Part of a small language model's weights.
Architecture: RMSNorm before each block, untied embeddings, normalized queries and keys.
Training: a variant of Adam for these matrices, 616M tokens.
Each number is 128 + 24 x the weight over its row's rms, rounded and kept within 0 to 255. Layers, rows and columns count from 0. Numbers have three digits each. The size before them is the row's rms in percent of the matrix's.

# layer 4 attention query, 576x576, rms 0.0189, rows 54-68,150-164, columns 0-143
097:140142151104162171109174142162115111147137133114127145113168100092114125129121113111146161105142165135134116130092145118104128137135100167136108109137142107132157118150123112118174164130133155127114117157179143124137132142088079152073137114152091109151109134164115149125044140123161125115146153152151108081089108150119163107116104111158141107154117110140144156109113127158152105117144118106127124091112115130123134111134145159094155
096:092116119126129120108136108100147122140139091155147112137137153142162139150138098117162121106112115103122093072137122144121146127147129095152096084084161102086151095103118079064126146113180129103113122147133094140123154101145127126145171121122125132184119109104117110094141138137104147129145138163107181156109142086106147132153174076113200118098123109105116112069119116113120166167139140125132127090163135148132121132121113142211127
088:120130174161116108109131128152088140104130139134181147117190130125148159130153099099069152134134135137118135128083131145130143138153141128149111094091125071127142162109134133113101116070155118139147147110130082146108147128160093123092122173118119121115126077107103126146107178107136122130120134125139173132128141120155113184160135128091126098136146098185099154100094131122171134103149150106155121145067163063128121113072122137084143
092:159106135121159114106099091132073087159113170130156100131095107131108134137116113103106161140129133086168135119105091176086118130107166120155111065111153113182124094103127137117114139137138132129157164115099086140095104138165144102125139141108092082130162116122109107136140156099121090095141118110131111158094124082114126133137105177175156150153118063120112125102118098100136114114134125117113129143135129096072128117118089168132127
099:149104122181106147105120141137133135110141119146094081135143109109178139108128141168143182089118122106095104128126156119120111175114136100144097132131163130107131092150112154117162144148113110104145109143094105086115116096113094118172158129156130097156116085148132142167116104110136180101134115143079104125157141117152080116152100173121096137142136153131145098078072118137102106154151143148118096169114127076111147086151132137142144
096:143177131102153122120128106134119117155132140139133095133136164115124114111133127078115140177141136135117082144138082141089148148138112142116088115145135091125128157118132138189097132129116137141137123135119138102154132157139108132109084138123133110100115088124102126156099130113145124130122126094150133097127127114182170131104159155127106117118165156091175166158134122129097135127146154111170117115128156134132155135114138101112126
091:148137142147142165066128125159164125098140108087116126125132127116123104169147118187156154084088134113111149139112141115075102144106127154130120150157122120147153086125117117124139140129114141124087112106169122122128152113149095133086106147121082111161121125181073156113145135114165122135158157140149120107126148113164168165119125112149127104149080110143118143095113135177147127170111109146140061107126109138133128140112079136116140
103:097131144127117146148150136154111099132136139125129149116153105128165109147144128142153109144130157114065135139127112116138110163114115154146138163118138110149129113138124110169182136119167131134151121157124165135148190114113085121123158093127134122126101076184156124115084155100125187080099186143080119127098135122108143137117107080091102133125156134122162120148148149118095144129099131115170104116106150157157116122125107154101120
099:117116105147071143143178086106115125153119105136109121161138141126113089094164127076111116154116090140101104127122136094106091124109116128092126131136110093126127085119113123120123113150130141093100143133119173135090159136133119132113176130123150168120138086120144145081127132145134113146137143126137133166135105140102116112159130124116170146084164166132137135135063139130117132103136144070128122119130122136121147132095064149111141
096:115121111145137146126124178163064123153134129107114114094114086125136127085137157133106163114149129119130071105137115151117128159112108147149121135140130102109093120158136138128125144129147127111134130117102158097136157138108127108129099136160099142146142121133118120152082134121165142132140116136095108120155156157124131116174130103122136149146107126113155155129148156124142116158143140121145112112137109125129091112099154175116102
098:137190100156112142144123118152133138130102135111153142136058102145129111119171102138104121130118111117169080103108153111128099137154108131142136125137114161138109122117137141144108180119137126159136126091130135125145135128092091152142149128110122105121118101127128122134080129138111121076115113109109113155119132129102088157161103172095130133138160151112182099118119121113115101124131160127160107116166133129139145112162181100116125
086:122092121104106129116174096112165113160130201105149092128133130131151154126149124125140118150143126118147162114086147100065098151093129131130107119143164114127147141127098097112105134139127187106147107091192133145097105153099123127092138161101116157177146118157139113141134141101137051134089103118153123131124095103158152090133133153168174191147099124128121122091130143139098132107125102146128111134113154127137118149084134129151145
093:134123130083132134138122129103135126120132119134153140119121119147126101106117089143114089078131121114148133132132115116152131135116174111103139113122091111109136104115119119120141093161097078113126116097094140124178134127084116106097203129103155147131168129129118134131170142110111129135151127171135142139164109118120129121128145140128118137102123101112111124158144140177144130118144138101112177147131108124126110157087118125155123
101:117138110049135164156140171127140094160143126130156112158120083163109175138145102106112133122142150109099123133092133140138125140157180157129131165124145128113116151124156141109105145099131114146123129114123114163127158160104066163126113147137104162112154155148145149104144115124171126117163144117161096127116126129142113120116088159125172136120139121106122107124121137142089115088117133102155108106114102144146157078159140177134161
095:103089155123145135124120197125160138150181102136159113108128109139139139133132119135098132099137160149117109149088140106090113124097157148143148135149096140078154166124132151139127148171141162141096116104087107123161149145100128166147105147102167096137119108139167138114140123141166150123110120141153109117120138150155119120164135108156169088151110145150147130129150160115152131122144160138109113130108087123090129110140141145096169
093:090137120131135136141134108173094139156133132120151147110145113111089169150115104142093141094129176153107133111092129119104109117106120121125160101118129096098101121109128115136150157135112130132099136150119095128119153130140140139146132130168092120101153105148149111138128125104164155110146111083138115119127113127165154131117144113163129121167105164127123127111149133118107092140190125138160111115092150087137131126136139167129111
097:119141141096167148112168137128113101073118146152127130109125129104111112105164141129093149140094101106142141127121173124180131155135127165092111122096138102105156080104166108173151138082091111135202117163139144145151162150118138101116162112134134115150139081119123118132137137175149175091111064133085155169107138108104136121064116129126150121091141098125112164097141117173154181104092138086167104149172132132150124145108135146137145
098:120149152129108103150066117117124177114137161150115117053104114050127116094149159060128119142123153140115111127112166181151155115144127135134160149151127163130126143084100107103076120139145090141128132147119124078164156138145124117110130149128156104092118088106157094145112120118089149123122123125129147160113112120122101100184129095155110102092118128156127183110121127115119148120154157113122109140138128171160104127104150143095148
090:108146165150184159137134111091081102133160157144170082147108136121094146130092137126147148120093133117144082114107114160088141142154156156111140130092129121140146132143135148115102143152145092096124149107135079105126153128080104094122174131133120127131143166166132132133136108157148118154115086146174145140114138128105149164160095121140121115085063118108098140104115114098146105096138168125173146111105092159163125112146129154134117
102:112146110114152121105133098155092150123163121121155148081150110133160144106132143122150127111121117137080111102152137116142133162109087091114144136114104122080089095097139118148132135100132125131095110123081172112138124096117162138133117163119116080156076102163143112145140157093149131100130134152126154112113105152152088131155105110130132156116072106176180096157097146078101137156148160158116084157091133108105110119112134090094135
097:137153122089125114127113134130137142114108124141140152152118130145122136101124154148099106140105123150139148131142108138166154120099150136121102128145138116132139125170109141108122160142135089126094111083117161081129135120093128133134129113124112151142100092129162143123156168175114099121112129141113112115130127123148137130141128144117094132173116143100127149132123120104137118136117092112117138161081162125121178116134118127126130
084:123120150132126178111138143165086116114104121074083127069118142123125117109137114163109118101159100139132088132120145090111112137103142158170093069135081097115096118108152115166126113136122130101126139152116109125123123092071143148127086142121132150092117105131133118115101140049140141126129134199099084128120147178139103121098131163129126119118103141138138150129123164104117145139095125090098133092177106118124089134110143125143140
104:118114136105116127097153157144137116124133093111158110121114067099139157176135161116139144172169146121126136145121092083100107155072090133138095164132118147102119117115109087121164116136145133143172153132140112135112157125119151148165159092129090132135110117141098110093143146057121160117150168173102127135116155133121167160079149133159117109149083149153129115147134119146118210161132130108151112136132099120158128069155161135119110
096:120139145134063150114124140082132158082171166112128137130096101144089124118147174108068174136137088156125119092110089148113124142130176154157098114120154123149116151097163142093144156119138123118083138129144130101144098161131120099116164099119175139129153117129140146132129146114148104093126098117103101111134147139102156142120111128126108141117114114122111131102102150123135131139149139095139061151161122132131164118105118152156142
093:119139117102130136143109098121086163176141153087096070111140054106181092107145141112117137137129153133098149131112080145137091130145091144154128154148099136085139155116143124134129110120152137138151115125148129111135169153106168135145087141098132118168139090140119098113114140085138120182118137123116078128126102132142158134128137153131109118146100162126136148121148163118153141120135168146140106116120119109109085068137165160107107
098:152081172159121111092191117124163106162155126127102118125133062141166131133132137147118128160138125131129119103095139107102135140165097124144146150090127159167154159153099134152105095134152140153170096101129102087113104153126130051129149124106148153104140097125101119107118138158178078111146105111129167145173128178147169092131122147129075173109115162142153137096121143119132140158164134118097157102091124169147166141089091084151149
090:090127147148116112098139125126109159126116105091150129136133123143113144159104187162125163106107099115173116083099131163098126110149124120125134119159125132107158127109156118159146124130094105145139093141178103105110114164131136091095120099110160100153143151164166112153167128150116128158106099143190115186094134176141175116122115166098155097134137150097128163055170110115122101119162153148136148116113114125102136098145128137152114
087:140127163150108116128148131096152097102121098134148118163120132132085144118088132108094109152096079115166173118115108096132114126152127109094134140103102100109146165114151101117137109086100139130096122104116148138118141164136141104125116120129123113135126142069140195137172136148127103122095140133094167120135121150131173109105120133146154122122097119155125152134101116115165143110152118096104179145137141154104152112134074123145093
100:161161122135133129159128154125107127133112137144138149108134120119083090127151122108133136169180172098113131114119126187108124107071123143161176161115128116141117117128138134096153148112138105122119114123141101090112084126134065108124109112120075146129132127096126136104112172171133165123137136106158151123110135153153106110144114149156166115151141143137144155125118142082155162114129172112114144085075103121142106136131130146133107
086:130111163138103128087130141174125147108118149109124137113144077142128115098101146153125123138105156126107157121112155106123093136116120172132099132156096095173101133094140139141176164092104138134127118105109097138149150109108157156107103164126149116111095146170105149138134175120119139116128130140174121138170161147162122144100115127100174132166140148144159137118096148158115182169161140073091147098103127101106095112138120099103163
# layer 4 attention key, 288x576, rms 0.0179, rows 54-68, columns 0-143
092:125150167118189130099143118121130155150173134150154103115121127112142144131134106126068172140151157140158153136092148116102094153150106136169084159169107129145136116093131100112122149123168166138141092132182110156122101129148137125143120142157133133124140094096147139127099141098139136106112065135119108122082107111151095085135169129124163117161107125101157114117147135140111142140103090102160118136166146084085130131121089103148104
090:145097090125081120148123156101145107144122127110128146135143138145116142169095125149110106130111101106089147125135158133095122099125108142166123094172073136107134151120164157150138123134118165184152098098082109109097133104150114130136161103086129087135127097151139117148118166145115102139129137118121110124124131123135123144138069096129091148141092135110088140110104140116132116128144076143129175118145148124133138142140107130132106
089:132149066160109146193124136129123133126101128109117188108122147200125121128151138118136099126118112137117081166103137127150086142145125110120114100098140123137143108141119167103157128122141135140110137114131162137084143115113122145161092150120129158133150088175143095155130169131166109145124125149121086094089151149133133159137133138085117120162159149113125129146105128087096125147129155105152143117145147170120118119127142127110121
095:100144135143129100161124159169113120165101137116153160109128132169127132121137142124123077143129116109106159138147137138170121088115126147128145131150147139117133147190135137117096102163125127144102151151110113161078092139165147123139112118099118118137144153125144133153138135143153092154110111174098124115130101107170105160085101100104134181126157133142114153139113131118159102148127151170142158144119161108133138111113157119087117
107:161156159139146147148104127120121177140147140097098123120133134093139172129136155098112109106128142161107113110095097149113098121143113106143156117149132109142137098132136141139171154133158113128132156134149128134122161122081106120159085134133102112088134110167131089112130133105163157102147133097108112095131113148098134109145180127147148110143074137160150164145179135135137115144110152111108068136078136146150111107108146141172136
088:132139162125154151084092136135125137110150159116184110114114151144156143136136134151097165134174147144107134105105115147128116160125104156086139129167099128112108123152131154079094144124119116118119128145138122085135135171116116085100103108121110129169122134162167085142125175142149136202077075106163139133099122131155090112105103150138103119149114147148151147130179099127127086134115115140116064148076116129141136120147187175160116
111:161189157129178159122131118147129177129143122122089147117128130115121183146109126158107153124137169144146096113077140125126075124129096113151123160158116116084131103113168156145169154145160143129120111131130119118120137133108139131133086164162087147093098075148089107121128155124156140124169123100121102114126124128125118112161135137164123144126128137156153167171169138146111162119137112121152111097116113108134129103178149138119157
099:143145130140118210116150130151109132078143112117100146120115053091142150111129141111103162100174167140133157141125144109129078148138125129100115112125119119114110062108160144156157106096155104113120128119123142055151146109104083176151093121138118175131139151142124134135118160075145117113151151129125116087114127131095176143166147104125146116131123125158136118116142140087116120140126154100143104132122114151098139110142161135145134
098:140150136116114142150106131098109139118104114147130117136155111123154100146123126133086145148123108084132133135124148117136134151124133124117140108117117155148144131103127156150099100108127099135117131122138097137125102143132096108127177106128177132132105143137146105114134126130142081190159096141178131163140126152120142169180119154083075123141127120106104124124093134135098131123148161154101159125119148153122142140150096169100145
117:153135162096132135105119142161115153103147116118139116090133106129117147128139154145112138124156145134103115117110102138098107135126109084157157124164120111136110129134173099151133105116136153151099103170146172143135150166120065136144067135127117143137133091179129116110112145138172136100139172114124112133092147169157139091128157146152120121156112161139132168140166148116119134130126159124151089120129119138122145106128149148119144
094:104097166172093115154113106111139117126171116121135100117150124129149150139151123128152144166154156127101131092180094131108099137132139148150170112089145081128172111098142117121113141101144136108135123111111111139111127125127117111125091081126092116126133130146115124147151140108188120138139082106121164145122124163072131114125180114140129141121171125172113149101148117085144096107130150135141052119135095151129114136123145116143163
089:108096092121141121105120115126117095133119106128159158100082168125128119128099094115132116084191119147141156161078101126129088084141139154142130109156117100116121118101110122103159105121128123167113117128143138165141148134147104143136126163126069160138185123112149126088144102131133102161129102162152089115151139093132127109166131083104108120104157151065110134117108138080138104101112165172126147131122106115130081129153109091121129
120:118096124134099155147143171109160077139113112128116096154061157132145114136108126149112109110111076127142148122168134105157155114129117090104140123148150138165137144136083164123112131117063132105129169112105116150102085167157164141075163139099149160160157158085135155116146130145096104139134118147112129190143112126102116149112095131115122141116156123088099106107116121121155116146170128160122172133156130136123125152129110128116125
096:128133134120092151127158131161138124131141115098129137122064117118161113112129087146141109098139110117121136155117142112142096154145131111127090110156151101127086100131132137167141142144129118136146073162139124135126116152102113101168125131125127124123135169183131136172085169168128124109159124156156109123137142115113166130123145147129088121112154141103144146147164143121127095135142116143150096109119131145117120106105138155117100
116:165129149107168140126102144163147162114164099090142119086118121099116113146103123153159124122155172143164124137100112123122089145128114140179109130162146130123116097135135124127162136135163145158145135151111120132139153137109131112140100169157110185113142108170117088105104110141166155116115127143158116078172125136125154097102135145189108130119166126147149157130143118112087141127137160112158112074102116100110127083147126133154141